Weights of a small transformer language model: 11 layers, untied embeddings.
Each number is 50 + 10 x the weight over the matrix's rms, rounded and kept within 0 to 99. Layers, rows and columns count from 0.

# layer 4 MLP down, 128x512, rms 0.208, rows 109-127, columns 384-511
59 54 37 40 43 59 45 19 27 49 67 60 47 49 49 61 57 48 55 50 55 54 38 45 65 59 44 34 57 43 47 41 44 33 57 55 55 22 33 35 24 41 46 69 60 55 46 54 44 37 64 43 40 65 56 40 43 49 65 55 62 63 49 36 54 54 42 32 49 73 67 67 60 34 44 60 46 40 31 45 51 37 52 51 53 59 51 40 60 48 54 41 46 57 42 61 50 51 44 58 40 52 52 70 53 58 43 71 59 58 54 51 46 42 56 42 33 42 63 36 46 48 66 31 29 47 56 60
43 45 68 45 38 51 39 43 51 43 53 73 51 34 54 53 60 57 49 48 45 56 38 52 58 36 41 67 60 41 55 38 32 49 53 55 54 36 67 62 36 52 59 35 52 56 44 43 44 54 54 44 66 40 41 40 49 61 51 47 30 60 44 33 57 48 40 44 79 47 64 58 36 29 61 74 61 47 51 47 55 42 51 40 66 50 60 57 65 53 52 53 57 57 45 58 52 74 50 52 65 65 41 58 53 53 57 52 59 49 43 64 66 50 76 45 51 48 32 52 42 45 47 58 60 57 49 49
57 39 24 52 45 44 63 36 45 61 41 52 54 27 49 48 45 35 44 42 45 44 41 42 33 50 48 52 51 53 41 49 39 46 46 36 52 52 64 33 20 40 52 58 37 44 50 67 54 37 45 63 39 51 51 40 40 53 53 43 57 57 33 51 42 37 50 56 50 53 46 64 55 38 38 48 57 47 37 56 22 58 49 64 51 54 34 50 31 46 39 46 50 32 36 51 62 72 71 50 55 64 65 57 40 56 45 39 66 51 72 52 50 60 41 63 69 38 29 52 50 47 44 42 59 49 36 52
46 42 48 44 58 63 61 33 69 54 47 56 48 52 52 54 35 64 44 38 62 37 53 39 57 34 64 53 51 34 36 56 42 46 49 58 67 65 80 49 53 54 41 47 37 59 41 38 44 31 58 48 41 51 39 48 48 48 46 71 59 47 65 57 45 40 63 45 59 42 48 41 60 49 42 46 57 55 32 42 52 50 33 52 53 54 40 53 45 63 46 40 58 48 51 50 43 43 44 39 61 49 47 64 55 47 63 55 41 53 48 34 42 34 51 49 61 43 68 47 29 44 59 50 52 62 39 54
76 67 52 47 52 58 60 51 65 50 57 31 46 60 56 59 57 46 68 46 55 51 75 68 48 45 47 64 56 39 63 44 53 43 49 69 41 47 53 53 39 54 45 46 44 46 40 50 62 46 49 41 55 57 60 62 51 57 62 52 61 46 54 52 35 50 55 55 50 45 42 43 61 50 36 55 43 54 49 48 49 39 65 59 59 40 24 56 37 33 47 58 44 47 43 53 62 38 47 26 57 56 46 41 58 56 43 44 52 50 37 30 43 47 54 42 46 64 52 59 42 64 57 43 50 45 63 48
46 44 63 36 52 50 55 63 57 54 59 46 41 45 35 36 45 40 66 54 55 49 52 46 56 59 38 44 40 48 40 71 31 51 53 49 43 72 52 54 59 47 51 57 43 51 46 48 55 48 44 35 68 51 43 48 53 52 52 54 44 44 44 50 46 48 56 49 41 58 58 63 34 42 41 44 63 40 65 40 58 48 39 54 54 33 56 43 54 45 57 48 44 62 60 60 50 66 39 55 51 54 46 68 54 39 44 61 57 65 23 43 42 61 40 35 46 56 54 41 64 42 38 38 46 44 46 52
54 41 47 34 65 40 60 46 56 52 48 57 66 35 46 56 49 51 45 36 45 46 46 58 37 36 60 46 54 45 40 39 69 52 54 33 39 49 44 58 73 44 61 60 72 51 63 47 50 61 55 40 58 62 45 44 49 51 37 63 50 46 47 52 48 39 53 40 38 50 52 43 37 36 57 37 31 37 47 45 49 52 41 55 53 52 54 48 74 53 62 59 53 57 56 51 57 59 31 56 65 38 33 49 56 64 51 36 57 43 63 50 25 32 50 45 46 58 40 51 54 45 45 46 57 49 43 42
35 40 49 60 64 60 44 70 52 53 51 60 52 44 42 55 40 57 44 51 62 52 41 57 31 50 56 60 47 31 61 48 32 45 44 37 56 68 36 55 33 47 65 43 64 35 49 50 64 43 42 63 64 52 50 43 60 58 64 46 60 41 34 46 48 48 63 47 46 44 32 41 50 33 33 55 63 38 42 54 43 53 37 57 44 53 35 33 60 54 39 30 54 34 56 41 58 44 25 45 61 55 53 45 64 57 52 49 60 50 34 42 33 40 44 78 51 26 75 55 45 56 48 63 31 62 36 60
34 44 42 51 66 54 49 38 58 43 65 48 49 73 56 58 50 56 48 26 59 51 68 36 48 57 49 62 60 35 44 39 60 36 62 51 72 39 60 35 71 48 54 52 44 47 51 47 44 37 53 48 57 57 62 53 55 57 36 62 51 49 40 56 48 59 47 58 39 41 39 63 53 46 46 52 54 60 47 64 48 41 62 57 37 54 50 62 38 41 55 44 53 52 59 59 47 45 59 63 41 57 60 61 39 52 55 59 53 43 57 42 54 47 36 48 42 74 63 58 43 48 48 47 54 41 45 49
37 57 29 53 43 46 37 65 48 59 35 65 48 34 35 46 48 59 51 37 57 44 58 46 68 37 54 62 50 64 68 39 61 43 38 45 59 41 72 42 40 58 54 58 57 46 43 51 36 76 66 44 64 49 48 42 38 46 65 52 70 69 38 60 60 44 37 46 49 46 37 51 51 50 50 69 45 61 58 45 54 49 45 51 51 49 53 47 60 47 79 65 47 50 52 46 48 64 44 35 54 29 65 51 45 54 62 54 37 59 52 35 39 48 54 44 41 43 52 37 72 50 41 47 41 52 62 64
52 55 41 38 48 38 42 54 46 60 58 43 47 54 64 50 57 51 54 53 47 36 54 64 44 28 36 54 37 53 63 54 55 67 37 53 55 50 41 65 63 51 52 63 39 30 59 55 42 71 51 73 64 42 46 47 69 49 53 57 44 42 47 58 65 43 58 46 74 54 44 55 29 51 34 38 50 50 69 56 65 46 55 41 53 39 55 37 63 49 53 46 57 55 47 39 48 48 48 53 58 50 51 60 37 47 47 63 40 36 34 35 45 47 45 46 40 50 36 40 53 31 28 44 68 68 31 44
51 36 44 47 72 43 44 54 51 60 55 52 63 44 49 42 52 48 29 57 51 61 45 45 52 31 62 51 56 39 43 46 46 33 47 42 35 52 63 40 47 43 44 47 27 57 50 47 56 34 45 51 58 64 45 58 39 46 50 67 30 52 47 54 66 41 85 68 49 53 52 42 69 62 58 61 40 64 61 38 60 42 50 43 54 68 72 37 70 37 58 64 51 43 38 56 50 51 39 44 29 47 51 57 38 39 61 52 54 48 44 50 43 61 44 61 48 63 48 42 35 50 44 67 54 36 51 40
34 41 73 60 58 47 42 48 67 32 40 64 73 53 54 38 47 71 50 50 55 56 43 52 48 57 60 58 60 47 51 64 47 50 47 75 57 55 63 49 31 42 44 35 48 41 70 57 74 27 42 56 41 27 49 65 48 53 64 57 32 59 65 53 58 46 60 45 52 55 35 43 39 54 42 63 54 36 39 33 36 52 35 61 60 63 46 54 61 53 39 31 43 56 36 53 50 64 72 53 56 45 46 62 46 44 48 47 59 41 66 48 40 54 58 59 41 60 61 51 58 44 39 54 35 32 61 58
39 51 39 41 46 45 49 41 52 65 39 52 59 54 35 61 45 56 68 28 50 49 64 59 52 37 59 42 67 50 48 57 59 46 62 61 40 53 54 34 50 46 42 37 44 25 45 34 43 53 55 42 34 47 51 38 57 42 56 57 53 55 53 60 50 48 39 47 56 53 46 38 47 57 48 50 51 30 48 49 37 36 51 70 62 49 41 58 45 46 55 49 39 53 29 40 52 40 58 51 56 43 45 44 42 44 50 60 55 28 47 53 55 47 65 69 62 58 35 48 59 43 45 48 48 47 65 70
48 47 41 41 47 32 43 49 40 48 59 43 47 55 43 52 50 37 55 57 43 45 58 59 70 50 28 44 46 53 39 69 63 50 64 51 49 56 39 36 57 55 41 50 57 61 68 52 46 54 37 39 47 36 56 47 70 56 45 65 63 60 46 41 52 57 48 57 46 62 50 61 59 60 55 36 37 46 52 60 55 57 49 57 42 23 57 64 40 54 54 42 46 57 66 57 63 47 13 58 51 52 32 52 42 46 42 57 53 63 36 33 41 41 58 60 47 55 63 39 61 63 43 43 39 56 45 52
64 25 50 34 39 37 24 32 55 61 70 61 43 48 46 55 56 55 53 51 39 48 61 52 54 54 17 68 53 44 46 48 69 48 50 55 51 49 36 56 65 54 50 61 48 46 48 62 20 50 55 62 39 42 57 40 40 35 38 50 65 41 40 38 66 53 57 54 48 72 61 66 65 49 52 60 46 49 49 44 37 43 65 44 49 28 54 39 31 51 57 41 47 55 39 56 44 59 57 67 49 43 61 59 55 59 53 55 55 45 62 54 52 34 32 49 41 34 56 56 44 52 50 50 58 65 41 56
58 25 62 52 41 39 62 52 38 59 59 52 55 43 49 70 55 35 43 61 33 31 69 29 49 43 54 62 41 46 54 56 59 47 46 28 42 67 49 56 64 53 41 49 37 62 50 49 48 38 35 80 49 65 38 55 40 47 54 49 51 55 62 39 62 34 47 60 42 41 65 45 50 84 42 58 36 52 50 57 42 52 51 58 48 44 60 38 57 67 48 49 50 36 46 35 38 70 57 59 64 43 51 39 51 30 55 50 44 43 57 43 53 56 43 50 69 41 66 73 60 57 59 48 39 44 64 58
31 53 49 52 52 36 46 60 49 52 47 46 39 49 39 52 64 40 37 53 42 40 56 40 38 44 63 60 45 63 50 50 55 39 50 30 55 42 36 53 45 51 36 58 61 39 69 50 50 59 57 54 38 40 52 55 56 53 45 53 63 47 59 49 63 70 55 52 41 62 51 61 37 61 45 36 59 51 50 55 48 42 33 44 52 62 38 54 48 48 37 43 47 66 56 55 46 47 52 42 46 52 48 54 60 67 58 56 52 51 48 36 48 51 57 36 24 58 62 54 53 39 50 44 38 37 42 52
67 57 45 40 64 43 56 51 60 57 48 47 51 54 30 56 37 57 54 29 38 52 47 52 44 52 48 46 42 47 61 58 41 38 59 67 59 61 59 43 46 56 47 46 48 54 51 54 55 53 56 47 46 72 46 55 37 48 56 43 57 42 61 57 32 47 48 62 70 37 38 65 64 58 52 51 44 51 50 53 52 59 47 61 59 32 54 52 66 62 52 46 51 61 52 47 52 50 50 43 27 28 61 55 48 51 59 37 55 46 50 52 53 51 49 50 51 46 34 45 67 44 32 37 57 35 62 47